{
  "num_hidden_layers": 16,
  "hidden_size": 448,
  "num_attention_heads": 7,
  "num_key_value_heads": 7,
  "head_dim": 64,
  "intermediate_size": 640,
  "vocab_size": 8192,
  "hidden_act": "geglu",
  "norm": "rmsnorm",
  "norm_place": "peri",
  "norm_eps": 1e-05,
  "positions": "rope",
  "rope_theta": 100000.0,
  "rope_fraction": 1.0,
  "qk_norm": false,
  "attn_scale": 0.125,
  "bias": "none",
  "tie_word_embeddings": true,
  "parallel_block": false,
  "extras": ["capped logits"],
  "init": "normal",
  "init_std_qkv": 0.0146,
  "init_std_o": 0.00258,
  "init_std_up": 0.0146,
  "init_std_down": 0.00216,
  "optimizer": "cautious_adamw",
  "learning_rate": 0.000406,
  "lr_mult_up": 0.835,
  "beta1": 0.95,
  "beta2": 0.98,
  "lr_head": 0.0183,
  "max_grad_norm": 1.0,
  "warmup_steps": 241,
  "schedule": "wsd",
  "decay_fraction": 0.918,
  "decay_shape": "linear",
  "final_lr_fraction": 0.0,
  "batch_tokens": [32768, 65536, 98304],
  "max_seq_len": 1024,
  "doc_mask": true,
  "train_tokens": 485400000,
  "max_steps": 7657,
  "dataset": "wikipedia_en"
}
Each number is 128 + 32 x the weight over the matrix's rms, rounded and kept within 0 to 255. Layers, rows and columns count from 0.

# layer 11 MLP gate, 640x448, rms 0.0171, rows 181-211, columns 0-223
[[104 110 134  73 130 117 120 124 135 163 189 104 113  90 118  85 172 123  89 128  64 118 148 117 127 131 148 131 136 160 159 132  97 151 121  80 120 160  88 176  94 117 114  95 134 178 145 104 138 169  91 115 168 172 158 127 149 122  77  88 101 166 130 171  92 148 171 101 135 147 109  83 104 140 126 151 119 113 168 151 175 111 109 118 123 126  93 115 139 159 168 165 119 131  74 110 143  95 117 139 147 164  77 125 168 131  59 132 124 103 137 114 149 139 160  59 139 176 168  97 148 141  82 157 149 138 147 160 183 104 150 117 138 137 114 153 121  53 120 160  67 152 117 160  76  95 138  91 143 101 132 133 108  94 143 113 114 124 168  47 152 130  93 150 150 155 181 110  99  79 165 162 123 100 127 105 137 126 159  69 112  95  74 131  90 178 134 140 129  78 161 191 122 130 155 111 168 101 142 128 142 101 126 133 115 140 165  94 112 171  64 154 170 159 182 140 109  62 113 111 156 104  99 100]
 [141 172 150 133  90 113  60  72 133 106 100  96 107  93 112 179 152 178 173 129 139  29 135 157 177 121  94  80 117  80  97 128 103 108 100  70 122 164  80 112 113 161 129 141 105 139  78 158 164 109 127 180  89 178 108 141 157 140  51 145 132  72 103 110 168 143 128  75 160 148  99  92 126 182 130 198 134  93 136 112 123 125 151 107  78 156 105  84 179 157 106 165 146  39 115 145 149  83  84 146 162  74 116 124 178 122 110 131 135 162 181 136 130 150  97 141 147 110 133 111 151 112 103 124 152 115 126 119  96  97 219  32 121 119 144 147 129 157  93 139 136 127 121 114 127 107 147 116 131 105 110 165 135 114 118 145 134 108 179 144 167 135 126 142 179 117 107 138 118 119  94 113 113 102 154 140 160 180 167  99 138  90 113 165 147 136 112 151 151 154 135 101  97  90 124 100  98 159  70  83 145 126 141 138 209 203  95 149 107 168 108 184 102 119 142 107 122 152  51 133 107 127 123 157]
 [158 134 137 120 172 134 155 156   4 175  91 129 142 178 117 119 156  83  88 144 133 129 157  89 161 116  87  81 121 191  94 106 163 148 155 103  76 121 175  67 189 138 125 117 122  85  61 115 123 114 152  96 107 148  50 127 112 168 129 115 111 142 151  68 149 147 158 141 104 158 131 134 147 163  67 116 136 172 100 107 143  89 100 123 128 144  96 176  79 125 139 108 157 135  97 158 114 143 136 120 101 162 157 146 112 138 164  92 150 153 139 145  75 126 121 104  48 105 112  82 129 144 161 129 187 176 164 109 103 145 129 112 156 104 144 143  72  94 127 112 123 177 107  88 100 132 194  94 116 130  97 135 162 138 127 141 115 117 117 147 209  72 164 165 160 165 149 162 155 117 165 144 135 168 145 121  97 148 159  74 138  91 178 113 123 167 121 120 201  76  87 153 146 122 167 143 173  86  71 103 137  97 116 107 140 149 157 148  66  84 200 112 100  92 170 136 141 136  80 189 137 151 108  96]
 [137 117 146 102  78  52  89 108 118 161  89 132  84 133 145 119 118  77 118 160 164 113 156 116 144 114 197 127 127  99 126 178 102 140 126 176 121 174 172 143 155 139 165  64 116  71 157  44 137 159  93 150 115  76  97 148 142 133 170 134 169  76 112 146 144 141 148 125 118 118 100 154 110 148 142 154  90 160 125 135 109 104 151 118 171 133 141  70 119 214 118 148 143 129 140 142 146  82  91 156 108 136  83 121 188 140 133 115 110 156 112 156 142 127 120 136 168 171 162 110 111 126 152 117 170 114  94 118 144 124 173  94  68 100  84 103  96 149 101 174 121  73 136 146 106 108 175  99  89 155 142 160  78 125 182 109 108 117 133  95 120  99  80 143 177 108 145 100 134 154 149 101 101 159 116 129 149 210 150 133 154 140 150 136 180 117 148  69 127 170 153  95 125  93 152 106 139 112  56  58 108  65 136 154 131 107 137 156 141 100 142  96  76  76 118 121 137  97  81 177 162 125 144 181]
 [193 148  89 164 165 130 131 104 160 208 101 151 152 107 131 150 124 134 120 135 176 131  98 176 109 128  79 114 155 145 186 134 124 141 149  81 104 124 175 154 129 154 133 126 127 131 146 164 136 146 112  89 167 165 139 130 146  88 152  71 113 144 140 144  93 159  80  98 145 115 103 128 171 108 126 101  81 139 158 105 128 129  96  93  77 161 175 145 126 110 175 128 199 121 161 122 166  90 168 147  95 182  90 132 166  74  98 144  91 105  58 116 105 111  98 134 194  91 146 109 126 137 113 108 149 131 147 144 148 139  94 109  72 165 124 185 118 119 136 127 157 135 139  95 139 136 112 126  94 104 165 180 103  96 131 187 153  99 122 160  77 147 128 119 108 176 136  83  82  80 187  75 114 111  94 102 175 165 126 164 111 120 158 102 126 183 117 138 104 159 119  99 106 100 130 121 115  89 102 134  97  72  97 124  85 123 102 136 170 165  39  84 145 187 114 104 133 128 138 153 171  98 140 114]
 [197 144 134 145 178 111 104 129 202 168 163 136  94 117 146  68 140  90 116  83 140 138  56  76  94  79 115 112  98 179 187 153 142  33 134 126 162 134  99 205 111 120 147  73 189  83 216 114 154 146 129 155 123 165 127 117 121 158 123 107 145  73 110  91 113  97 140 101 110 124 124 171 106 113 107 122 142 156 122 153 124 138 193 159 166 122 147  62 132 125 204  95 150 175  87 109  94  79 145 152 138 114 102 106 149 152 107 111 103  81 110 122 135 184 135 148  74  83 132  86 151 121 132  70 138 136 115 157  53 137 133 161  74 176 126 106 146 146 130 171  78 194 105  91 122 112 127 171 147  35 132 178  95 124 191 106 161 151 197 116 141  90 135  63 123 136 156 144 106 153 103 148  71 149 188 188  91  84 122 148 127 125  96 130 110 122 142 149 120 151 196 144 118 123 140 118 134 173 124 206 124 133 158  99 114 137 185 115 130 160 172 157 119 122  88  91 146 113 162 165 124 126 148  87]
 [125 153 132 137 123 165 108  68 193 130 137 157 107 130 106 127 116 115 126 175 142 122 103 146 121  94 160 132 110 177 170 104 114 103 133 135 187 142  86 144 125 141 138 126 100 144 103 115 166 137 115  94 137 134 131  96  75 153 104 110 186  78  96  95  96 113 110 106 125 151 197 175 179  96 105  49 156 141 176 159 146 117 190  61 137 170 110 110 111 124 178 134  82 103  84 129 112 173 210 162 183  79  98  97  72 125 113 171 142 160 140 131  77 147 114 140 153 104 185 128 119 166 154 154 132 171  95 141 188 133 130 171 126 127 117  84 135 167 156 227  84 110 125 155  71 130 208 131 125  63 188 108  50 168  89  71 147 153 109 117 133 132 134 100 137 114 183 158 129  96 119 171  80 123 153 106 140 212 104 125 120 170 108  76 188 123 153  80 115 146 113 200 113 120 143 173 209 171 206  78 153 189 139 145 149 155 137 157 141 131 121  98 171 147  88 204  92 119 107  65 113 148 174 155]
 [119 136 137 129 145 125 142 127 124 159 111 138 102  67 213 141  81  90 120 231 101  97 190 136 124 104 139 124 118 141 138  91 158 118 120 180 140 195 153  80 154 178 183 139 146 150 169 151 122 125 168  83 120 102 156  89  96 195 138 128 146 151 105 132 125 157 112  95 111 128 112 167 100 122 128 159  98 157 122 124 108 160  96 116 166  81 174 140 203  97  76 158  97 125 184 180 117 143 131  92 165 172 137  96 130 125 155 185 118 154 124 174 147 149 104 132  77 126 133 128 135 109 140  93 163 153  77 166 147 148 144 109 121 127 127  83 145  49 206 144 133 112 123 139 137  67 118 156  78 102  92 155  83 131 117 142  86 108 137  81 129 101 105 135  77 138 123 130 125 171 146 108 141 135 134  70 160 120  91 180 118 159  94  89 158  76 158 130 131 122 143 157 160 170 192 154  88 126  85 172 122  65 189 131 124 110 142 104  97 142 162 164 135  99 156 145 104 185 112 123 121 121 140 117]
 [142 112 116 122 135 201 127  99 107  68 173 117 112 166 113 131 158 103  76  86 156 138  74 170 115 124 156 133 150 126 250  89  83 153 132 162 119 120 106 130 139 215  97 108 110 153 140 142 113 151 119  73 139 157 144 146 132  57 128 172 173 175  78 163 174 128 118 153 171  92 110 142 134 122 114 151 110 143 148 102 111  97  99  81 124 193 125 159 178 157 199 159 122  82  82 146 102 161 170  84  80 158 101 150 136 139 173 110 184 114  77 119 142 113  90  73 138 122 130 176 150 125  25  98 124 114  69 162  85 160  95 136 142 139 173 138 152 166 160 222 198 138 165 101 182 148 133  76 155 124 119 125 111 120 190  79 112 109 177 146 101  56 120 119  69 109 170 127 118 183  94 114 110 109 135 198 121  79 151 116  90 116  76 128 123 165  78 156 128  91 104 142 152  98 158 132 143 131 145 169 110 129 128 186 113 111  80 140  91 127  83 148 156  64 108 139  97 128 106 114 198  88 141 152]
 [ 49 142 214 100 113 122  88  78 126 116 126 133 151  92 135 120 180 152 139 125 151 167  69 212  94 165 137  94 112  86 131 144 102 114 132 115 123  89 127 150 108 128 120  98 187  71  71 128 193 103  80  80 147  87 114 111  95 114 104 101 142 121 158 103 108  54 141 103 110 150 200 108 113 151 179 170  74 125 135 115 194 175 136 124 148 139 137 130 171 122 134 172 152 127 134 125  83 138 125 186  94 139 116 137  59 152 111 162 167 170 108 116 142 135 178 114 135 131 107 102  85  73 120 105 118 190 132 130 106 134 112 176 135  88 126 149 128 192 140 135 165 155 179 153 133  98 171 156 142  89 145 125 125 139  53  96 162 114 164 150 107  89  88 141 106 170 174  97 147  86  93 131 139  94 157 146 121 132 130 188 141 138 101  88 191 109 216  97 161 115 165 127 204 133 122 108 115 130 116 136 120 137 152  82 145 134 136 143 150 127 113  92 165 175 131 123 109 120 123 131 142 182 117 141]
 [113 150 179  96 169 140 142 129  84 146 125 154 113 145 118 118  79 100 133 159  22 158  80  82 107 157 117 133 114 116  82 102  95 102  85 169 143 187  82 163 166  79 151 100 145 166 126 165 144 102 183 187 161 140 172 116  68  50 139  80 154 100 146 158 173 146 136  85 126 132 102  84 141 109 139  78 105 133 140 148  99 136 151 115 166 127 136 144 133  96 155 150 100 149  90 122 169 109 117 152 133 137 119 168 126 127  92 126  78 144  99 148 146 102  64 171 128 115 100 184 146 137 160  91 171 153 125 121 144 146 149 151 122 145  96  93  81 169 129 194 105 110  71 108 123  78 194 167 110  95 105 111 102 141 124 159 108 127 104 155 117 156 184 105 131 116 145  96 174 155 128 123  82  98 114 126 154 121 124  93 166 156 172  74 170 209 173  98 125 137 136 167 135 150 146 146  82 153 147 126 150 137 148 152  53 149 108 150 156 101 134  88 146 142 123 107  94 159 112 107 114 138 139 114]
 [164  99 118 158  93 128 119 115 143 136 137  97 138 139 140 126 130 151 107  89 104 123  82 186 153 119 118 119 144  88 118 122 104 147 139 116 129  96 126 147  77 120 101 145 125 138 181 142 140 140 145 121 135 159 185 145 176 129 104  66  85 143 106  90 103 160 159  98 143  98 133  92 186 120 123 155 118 111 209  81 205 148  66  94 144  98 153 147 181 139 136 119 121 115 167 181 182  99 124 111  93 117 116 104 174 144 115 119 104 124 100  66 171 154 167 100 155 116 127 143  97  92 128  79 108  69 192 107 103 120 114  76 103 109 138 105 141 152 123 134 131  95 140 176 130 126 108  95  97 121 118 135 134 136 179 120 182 144 177 121  76  94 150 115 117 179 138 112 102 131  56 127 114  89 142 125 112 129 130 148 170 109 115 178 162 132 144 118 150 134 136  90 137 138 114 130 165 139 101 162 214 164 122 123 151 161 121 121 131 158 151 148 125 110 156 131 130 124 118 129 149 123 156 116]
 [115 110 157 112 124 125 100 137 109 157 166 155  97 197 178  71 168 115 105 186 105 147 163 110 149 126  58 134 144  75 168 107 113 102 144 134  48 131 133 139 124 148 161  98 146 109 106 178 132 139 154 121 166 170 133 157 101 142 109 148 220 111 121 156  96 140 164 101 109  96 122  61  96 128  91 224 112 118 174 121 119  61 153 116 143 101 184 183 110  51  97 112 113 111 197 104 191 109 132 141 112 172 164 107  89  77 124 165 126 109 157 143 133 138 159  90 126 141 133 160 102 145 117 128  89 133 123 147 159 144 148 109 108 146 113 108 116  99 148 157 127 160  86  80 117  66 142 151 110 109 178 115  73 124 118  97 129 162 150 168 139 169 157 157 101 136 146 147 156 187 199 123  92  69 150  99 125  75 137  83 140 170 114 155 143 119 120  97 111 124 214 115 131 126 214  36 139  78 115 122 142 130 117 162  67  97 161 109 139 122 156 105 161 104 110 114  90  97  75 135 105 139  51 128]
 [142 129 150 107 100 157 135 136  73 140 125  73 152 119 180  66 172  95 138 109  91  97 108  84 145 166 128 125 159  66 173 143 128 150 132 212  88  74 162 127 136 161 155 156 189 119 143 197 161 130 123 123 115 160 126 162 110 143 111 133 116  56 113 138 111 140 101 108 151 153 149 150  81 167 119 159  81 135 103  61 138  94 113  96 125 119 104 155 141 134 169 161 100 144  86 109 125 165 169 167 119 188 147 151 109 113 123 202 134 112  56 166 104 151 138 165 138 196 135 150  69  99  95  73  92 157 174 154 188 121 147 173  95 140 101 149 140 143  78 109 141 163  97  90  89 167 133  78 121 115 108 140  94 129 153 129 128  72 116 108 128  59 152  65  99 145 216 166 159 129 126 123  95  88 164  83  55  73 149 123 185  71 118 152 177 132 119 159 165 101 134 136 161 143 154 165 154 117  98 174  94 109 160 142 111  92 138 103 132 160  72 147 185 122 151 189 139 122 114  77 208 126 178  84]
 [104 103 163 117 175 123 107 149 145  86 121 122 101  93 137 132 203 147 141 142 147 126 185 184 154  78 153  93  59 112 123  84 120 149 121 154 128 143 192 134 110 122 193 105  77  88 123 134 127 161  97  90 169 155 123 113 123 152 171 141 188 166  82 151 152 158 161  77 175 156 162 224 139 116 129 126 108 140 104 103 170 109 130 176 168 145 106 141 171 161 191 137 162  56 158  78 111 117 121 136 129 120  91 200 129 128  81  84 106 151 152 102 131  99 185 146  89 139 132 123 129  78  95 172 105  89 120 167 170  60 143  97 107 122 117 134 131 133 134 167 170 147 129 117 105 105 130  58 148 115 138 129  98 103 126 160 110  41 121 158 145  85 128 171 127 141 127 142  90 107 131 125 147  51  75 182 100 205 159 150 112 131 137 120  62 170 127 146  81 166 127 112 100  70 176 142 128 105 120 157 115 174 187 127 103 132 197 111  91 133 112 106 145  97 124 112 118 168 102 122 110 129 140 116]
 [124 148 130 134 142 144  93 196 128 141 131 126 125 153  75 104 146 129 108  75 125 113 118 142 151 130 154  82 107 109 147 152  70 168 134  99  55 112 123 126 156  86 138  93 157  95  68 160 143 134 123  90 110 122 178 141  98 176 104 134 127 119 153  81 112 142 118 109 115 128  79 162  93  94  81 144 108 100 155 165 139 137 108 102 144 117 135  73  71  90 174 104 114 111 156 111 120  85 160 148 154 114  75 164 124 121 140 171 109 113 160 134 155 175 124 141 106 109 100 167 157 125  42 159 102 142 106 133 129 136 147 120  84  93 117 113 134  94 146 113 132 101 145 171  79 166 166 147 140 127 137 149 120  79 108 111 113 102 145 181 126 145 197 191  96 142 143  83 114 154 102  67  86 114 127  95 246 152 106 203 119 152 101 184 172 136 110 147 126 138 150 162 151  57 111 136 150 211 157 112 138  68 130 137 101 132 155 175 127 119 122 172 128 150  84 154 101 174  50 106 131 160 129 159]
 [143 120 123 137 123 173 103 103  88  68 147 114 173  72  90  88 161  83 124 158 134 166  97 169 158 118 150  96 170  66  86 107 182 124 120 142 134  87  84 115 126 101 114 138 126 130 133 115 151 197 169 126 103 127 143 107 136 142 113 129 133  88  93  59 143 100 128 112 159 144 167 144  96  62 166 151 109  93 149  95 128  93  79  96 145 130 131 176 119 119 126 136 101 115 109 121 102 154 119 108 196  94  80  73 122 178 148 118 131 144 148 100 169 170 186 144 120 102 121 100 125 114 143 117  82  40  66 128 144 124 151  78  77 110 155  88 128  92 162 128  87 102 146 151 108 110 111 135 125 110 188 115 143 188 129  73 155 130 127 137 156 121 151 140 125  86 138 109 143 111 135 172 132  91 128 125 107  71 105 125  76  99 132 174 111  66 138 137 106 155  81 126  95 127 147 117 147 172 147  83 149 159 123 118 159 134 112  97  74 155 107 143 177 128 115 134 151 142 142 121 166 102 175  93]
 [136 137 108 118 116 117 111 149 126 122 159 173 134  60 134 101  98 131  83 123  83 136 111 150  91 113 175 122 152 152 100  89 113  78 112 146  64 139 124 121 105 153 133 161  97 135 156 114 133 175 123 120 139 129 131  96  79 130 127  86 106 208  65 149  43  67 140 129 188 121 148 146 136 137 139 156 139 117 154 111 138 125 145  95 136 123 175 137 102  96 176 184 146 133 175 140 140 129  94  56 145 153 144 123 115 140 124  87 140 136 135 165 140 147 100 117 108 118 173 173 121 100 128 132 116 145 113 127 135 169 231 134 160 162 128 161 169  93 141 173  80 210 150  79 101 140 106 113 146  91 132 144 165  97 116 146 219 132 142 153 102 120  85 117 107 189 137  94 106  61 179 106 108 155 141 124 163 128 124 148 123 113  95  63 139 120  87 153 149 137  99 171 186  88 103 148  90 169  75 155 118 111  99 165 114 159 143 162 131 154 110 134 123  67  93  95 198 140 146 146 106 189 124  72]
 [154 181  80 126 138 154 153 155 100 125 125 138 102 155 152 119 146  99 190 124  92 163 126 112  78  96  94 166 192 108 155 119  45 122 133 101 101 105 153 102 154 182 110 125  41 100 152 170 136  78 134 133 138 113 128 159  76  69 127 159 127  74 109 134 100 100 115  38 123 156 129  83 178 139  98  85 109 128 129 124 132 114 112 108 146 159  94 181 106 120 134 147  65 111 162 105 146 136 101 119 169 146 113 152  77 151 158 105 128  59 154 147 126 125  84 130 107 142 101 155 135 153  91  98 150 153  86  90 104 170 107 182  95 107 122 151 114 153  89 156 120 152  57 138 128 102 135  85 153 141 151 121 155 186 123  92 163  99 125  78 137  96 117 111 116 131 109 171  74 173 154 119 123 131  83  97 160 112 126  96 118 118 141 162 135 144  75 167 175 134 114 117 177 140 130 154 101 144 192  84 131 126 146 145 133  93 134 120  77  92 109 112 176 162 123 165  85 180 154 105 110 117 100 145]
 [118 117 149  90 107 128 126 105 168 143 171 108 163 122 181 146 122 117 111 129 146 217 109 149 116 139 139 149 135 169 193 149 114  55  99 111 132  92 207 116 140 150 157 198  97 110 148 159 141 161 105  86 131 207  74  95  95 165 130 133 104 134 137 124 118  90  92 136 120 127 153 173 109 185 148  93 126 107 132 126 102 148 173 118  94 130 156 103 158 184 150 124  23 137 140 120 128 117 109  84 132 103 131  96 148 171 185 178 128 163 127 112 122 125 135 138 127 132 117 174 111 158  91 157 132 158 136 129 120 150 154 185 131 145 170 108 134 158 158 186  96 154 118 172 127 122 182 117  92 112 126 148 120  77 147 118 174  84 122 123  93 152 139 146 150 191 128  98 194 148 111 101 123 150 140 119 134 140  88 123 112 130 115 187  94  72 186 100 130 139 119 166 120 107 167 129  97 154 120 104 171 174 132 105 140 126 143 148 150 187 228  78  89 118 185 107 157 117 134 144 128 118 126 144]
 [132 126 139 137  81 122  99 191 143 105  87 118 143 121 129 175 137 147 143 232 104 158 110 126 147 166  80 198  72 119 139 143 157  99  99 137  80  80 131 134 119 140 159 157 134  80 113 178 104 105 146 112 159 134 146  74 141 185 115 133 101 101 103 123 136 182 135 132 130 101 101 197 134 158 110 151 160 161 112 136 176  68 116 152 130  92 161  59 131 108  93 155  93 141 153 140 164 143 191 152 113 142 146 116 126  89 153 108  79 129 117 112 141 107 126 112 113  95 143 174 114 106 136 113 123 129 134 136 143 105 177 126 143 116  64 139  80  87 159 120 167 120 135 178  76  85 196 160 178 100  86 146 149 102  92 156 177 129 139 122 104 109 147 193 158 118 162 155 104 120 101 151  81 116 149 110 186 132 123 111 152  86 131 143 120 150 182 133  98 130 148 151 124 198 165 147 145  80 165 124 142 115 132 151  83  92 109 137 126 162 184 134 106 109 156 146 118 166 123 103  59  87  84 119]
 [ 96 117 114 133 130 128 108 129 148 176 149 156 141 128 107 209 124 151 176 119 107 152 150 144  87 173  74 157 178 111 112 152 129 196 118 124 120 116 217 144 139 139 112 144 158 167 175 186 121  59 140 145 147 104 120 179 123 127  98  75 157 202 112 166 130 127  80 180  90 152 139 177 159  94 171 175  93 119 123  59 152  68 109 158  96  89 149  99 141 146 134 128 162  89 151  94 140 142 102 128 110  86 161 154  92 156 121 176 113 114  91 146  96 168 158 104  74 147 160 200  81  85  95  98  79 170 102 140 137 126 108  42 139  90 118 163 138 142 104  94 188  87  41 134 137 154 133 114  77  88 112 130 142 128 113 102 102 138 151 165  85 140 170 123  68 145  95 143 145 143 134 184 121 155 120 106 143 196  88 119 124 141 131 172 194 186 136 172 197 144 178  72 128  73 135 131 144 138 144 140 128 134 170  98 157 182  95 101  99 159 134  72  79 164  82 114 139  80 120 102  66 160 112 102]
 [122  75 145 149  62 126 126 107 142  84 112  34 144  85 156 122  99 133 155 118 128 145 139 141 167 156 117 120  94 117  74 101 198 106 134 166 147 104 109 139 145  87 135 134  31 157 177 153 109 157 124 116  86 136 133 180  89 189  35  74 106 109  83 154 160  50  91  89  99 170 135  95 107  70 123  99 114 106 151  94 152 115  93 124 123 107 123 145 176 133 118  98 110  48 116 200 151 147 113  95 109 109 117 157 133 199 118 177 122 130 175  87  86 100 116 185 166 100 161 193  90 130 107 107 114 164 106 167 173 110  97 139  89 165 134 125 122 199 173 115 142 157 103 135 144 102 141 142 101 117 138  26 150 139  94 103 181 178 197  81 134  85 142 140  82  88 183 137 199 150 122 121 150 135  72 155 175  97 141 113 108 137  71  72 153 150  70  87  85 101 115 140  79 139 146 158 121 128 103 179 115 103 113 113 131 128 123 133 111  76 156 123 255 155 112 139  83 103 117  74 155 150 179 153]
 [120 201 163  92 167  83 127 116 120 154  91 138 166 141  48 175 146 140 128 161 145 146 141 130  62 152 128 182 104 103 150 173 129 150 136 136  70 185 135 176  71 130 125 126  80 169  60 132 122 138 149 171 129 120 179 174 148  96 110 138 131 109  94 132 146  83 125 153 119 151 135 108 156 118 118 168 119 150 160  90 151 117 118 129  56 197 122 157 142 149 149 128 118 144 180 105 161 104 135 159  90 164 183 117 113 160 137 147 128 142 102 153 112 148 180 106 116 122 138  97 133 105 128  50 154 164 127  81 155 109 110 183 104 122 100 150 145 117 142 119 166 131 116 168 100  85 136 125 185 133 189  88 180 138 105 161  70 143  89 179 108  96 104  77 103 162 125 124 105 133 170 127 101 158 108 168 150 133 178 137 120  88 139  98 162 140 104 109 110  60 124 112 171 197 115 129  81 180 104 128 111 111  76 106 119 157 133 131 129 123  76  79 157 145 164 133 168 189 108  89 118 112 120 145]
 [ 76 132 145 193  65 145 132 130 105 169 128  74  76 130 155 122 161 139 127  74 137 127  63 122  95 109 160  27 159 187 147 123 141 104 112 118 132 162 146  99 103 105 105 138  87 144 133 167  99  80 126 128 144 177 143 128  94  72 131 156 142 142 112 103 101 107 204 113 168 139 117 114 136 133 197  98 103 159 117 110 174  92 180 101 104  57 160 113 109 143 138 123 106  98  88 116 168 123 112 163 117 135 127 114 188 118 100 157 160 113 208  34 113  98 171 143 101 126 143 160 142 162 170 116 107 123 178 121  82 132 150  92 197 153 110 144 107  91 181 154  96 103 162 119 139  85 117 127 106 142 156 142 150 172 127 119 172 148  90 145 194 102 117 120 154  93 156  34 129 104 104 127  89 155 163 176 156 126 179 109 155 151 201  93 124 152 143 160 115  61 123 138 116 141 196 132 149 100 118 154 122  61 183 163 129 141 110 160 187  91 103 159 121 129 116 134 130 175  62 172 155 157 156 148]
 [137 149 149 130  61  99 118 147 154 115 196 159 149 187 133 138 142  79 146 139  43  87  68 146 133  90 162 123 131 103 195 140 116 112 110  98  48  92  67 121 124 174 135 131 176 130 151 102  56 160  95  84 116 153 131 139  69 132 147 127 168 101  88 119 118 108 127 130 131 104 150 117  74  95 108  88 108  94 226 133 187 120 182  53 103 143 143 157  70 103 175  68  97 133 168 105  83  78 181 178 156 124 124  81 204  73 161 209 108 143 137 144 112 129 131 174 156 109 169  99 148 107 127 121 118 120 155 149 142   8  97 111 126 164 110 184 109 140 150 176  94 150 130 129  97 142 105 108 150  62 182 107 159 135 123 118 141 101 155 128 182 109 123  46  66 125 203 126 144 122  91 154  83 113 161 151  55 162 118 211 176  95 154 112 166 145  72 131  98 114 121 221 149  39 158 145 119 118 117 105 150 138 142 173 128 162 171 134 126 107 108 184 187 117 160 111  80  74 142 165 198 131 132 112]
 [121 107 153  94 130 131 137 157 174 127 128 166 137 114  89 123 102 113  79 135 136 167 109 131 141 143 126 132  88  82 152 172 150 169  81 131 124 231  89 126 131 170 151 158 193 155  95 134 140 137 102 124 125 121 119 158 167 157 173 125 135  86 158 124  90 137 143 146  80 176 142 115 128 118 104 133 142 142  85 175 152 116 137 133 175 123 194 152 166  66 126 196 124 103 123 206 100 119  82 159 101  59  83 149 112 157 124 121  76 143 169 150 167 125 116 170 138  92 130 104  54  79 136 122 147 109  96 126 136 138 166 124 174 109 126 112 107 125 116  37 140 134 146 100 160 172 148 138 160 126 167 160 145 113 129 133  80  87 157 185 116  64 100  76  79 136 158 145 144 117 161 178 150 126  84 155 140 138 151 110 138  80 133  60 145  93 138 157  91 131 142 135 116 105 108 134 109 128 134 177 122 151 161  99 103 143 114 161 143 123 173 198  30 115 135 110 124  79 166 124  83 126  65  79]
 [130 163 106 111 163 105 113  74 177 170 182 136 111 156 203 137  97 165 156  97 114 166 105 116 136 106 156 141 143  98 104 117 162 176  79  89 140 122 126 153 118 132 109 150 102  74 120 139  63 122 121  90  91 120 153 115 157 105 185  95 149 165 115 131 123 108  61 153 147 119 127 117 128 118 143 123  98 126 159  98 147  76 181 120  99 178 173 112  75 156 106 138 131 159 186 152 141 190  99 155 167 142 154 187 185 108 109 155 140 121 111 159 146 142 140  67 114 119 135 189  88 182 122 117  98 153 167 157 157 123 125 119 145 135  94 103 131 150 147 123 129 190 115 149 162 107 132  65 134  88  71  92 156 118 158 148 128 177 137 125 153 167 155 150 112 128 152 108 130 119  89 128 123 120 188 116 141 105 149 163 205 149 110 130 125  80 130 138 135 180 143 139 209  81 141 141 102 128 138 101 129 152 155 138 124 174 176 101 120 139 145  66 112 101 112 129 145 161  95 160 116 116  94 153]
 [123 112 183 161 121 114 118 130  68 143  86  93 148 182 192 139 125 112 101 140 143 105 110 125  97 162  83 113 161  75 140 102 159 112  94 123  86 161 132 146 119 159  96  97 137 118 125 123 149 123  94 141 111  99 176 124 109 163 182  96 171 168 161  46  99 117 125 152 163 112 132 167 118 108 129 106 127 163 139 133 165 106 110 123  90 116 136  91 115 156 103 164 160 110 116 113 148 164 159 153 150 126 119 138 102 146 107 131 142 120 150 114  99 100  74  71 141 127 115 124 163 117  80 110  56 101 127  81 104  70 127  61 177 179  83 189 121 122  86 129 117 151 165 128 125 108  73 100 124  91 106 165 101  94 100 166  87 167 127 168  92  85 164  95 121 148 115 200 157 152 149 124 117 129 155 125 159 173 184  99  85  79 124  90 176 111 144 126 143 133 155 150 136  83 124 159 123 116 112 124 134 127 128 134 143 108  77 177 124 160 157 143 111 143 130  97 120 138  61 136 120 152 119 168]
 [154 138  57 141 142  91 110  29 118 146 125 188 165 128 130 164 112 106 131  95 129 162 101  81  95 153 111 142 122 126 139  53 151 119  47 133 168 120  84  99  99 134 140 116 112 179 170 152 128 135  97 109 132  97  83  56 168 137 117 161  67 142 128 146  89 108 121 132 139 139  94 121  82 103 171  76 164 163 131  87 118 132  78  54  72 158 140 171  71 134 142  88 150 173 159 125  87 146 147 157 151 125 167 115 131 100 179 125 160 102 142 109  96 112 132  93 142  54 177 134 120  87 125 137  93 133  92  89 100 123  94 104 162 161 143 174 114 141  97 143 118 112 133 113  84 181 143 100 153 104  98 154 142 181  57 102 139  98  99 154 108 148 114 101 152 102 166 139 124  62  63 136  99 154  96 169 148 172 169 151 124 118 107  53 153  87  84 153 119 185 166 133 170 106 134 134  94 130 125 101 169 125 104 162 126 160 140 199 129  98 139 143 111 168 117 125 106 189 112 154  90 102 127 147]
 [146 138  86 121 109 121 115 133  77 146 124 132 149 176 165  95  95 113 167 115 130 118 153 128 127  67 152 139 165 170 113   0 135 129 133 147  82 203 137 145 109 161 166  82 111 133 119 138 156 138 125 127 159 143  91 135  73 173  84 133 144 161 109  71  71 134 101 112  94 131 154 142 106 132  59 115  61 115 158 144 131 166 133 136 147  97  89 136 108 136  65 109 110 173 179 137 166 142 129 138 114 102 155 122 135 117 127  92 147 131 112 112  93 143 143 128 121 142 168 130 171 121 153 120  58 157 120 124  81  69 173  59 110 177  71 105  88  80  79 160 111  96 171 152 135 133 164  83 118  65 116 142 153 104 110 134 117  91 122  92  91 121 125 176  85 136 215  62 223 130 114 132 126 100 154 137 127 108 158 152 159 125 103 174 126  78  83 176 154 109 139 174 172 161 142 101  94 185 143 115 157 118  93 169 111 103 134 101 169 171 138 169 128 110  99 133  81 118  83 125 130 115  96 101]]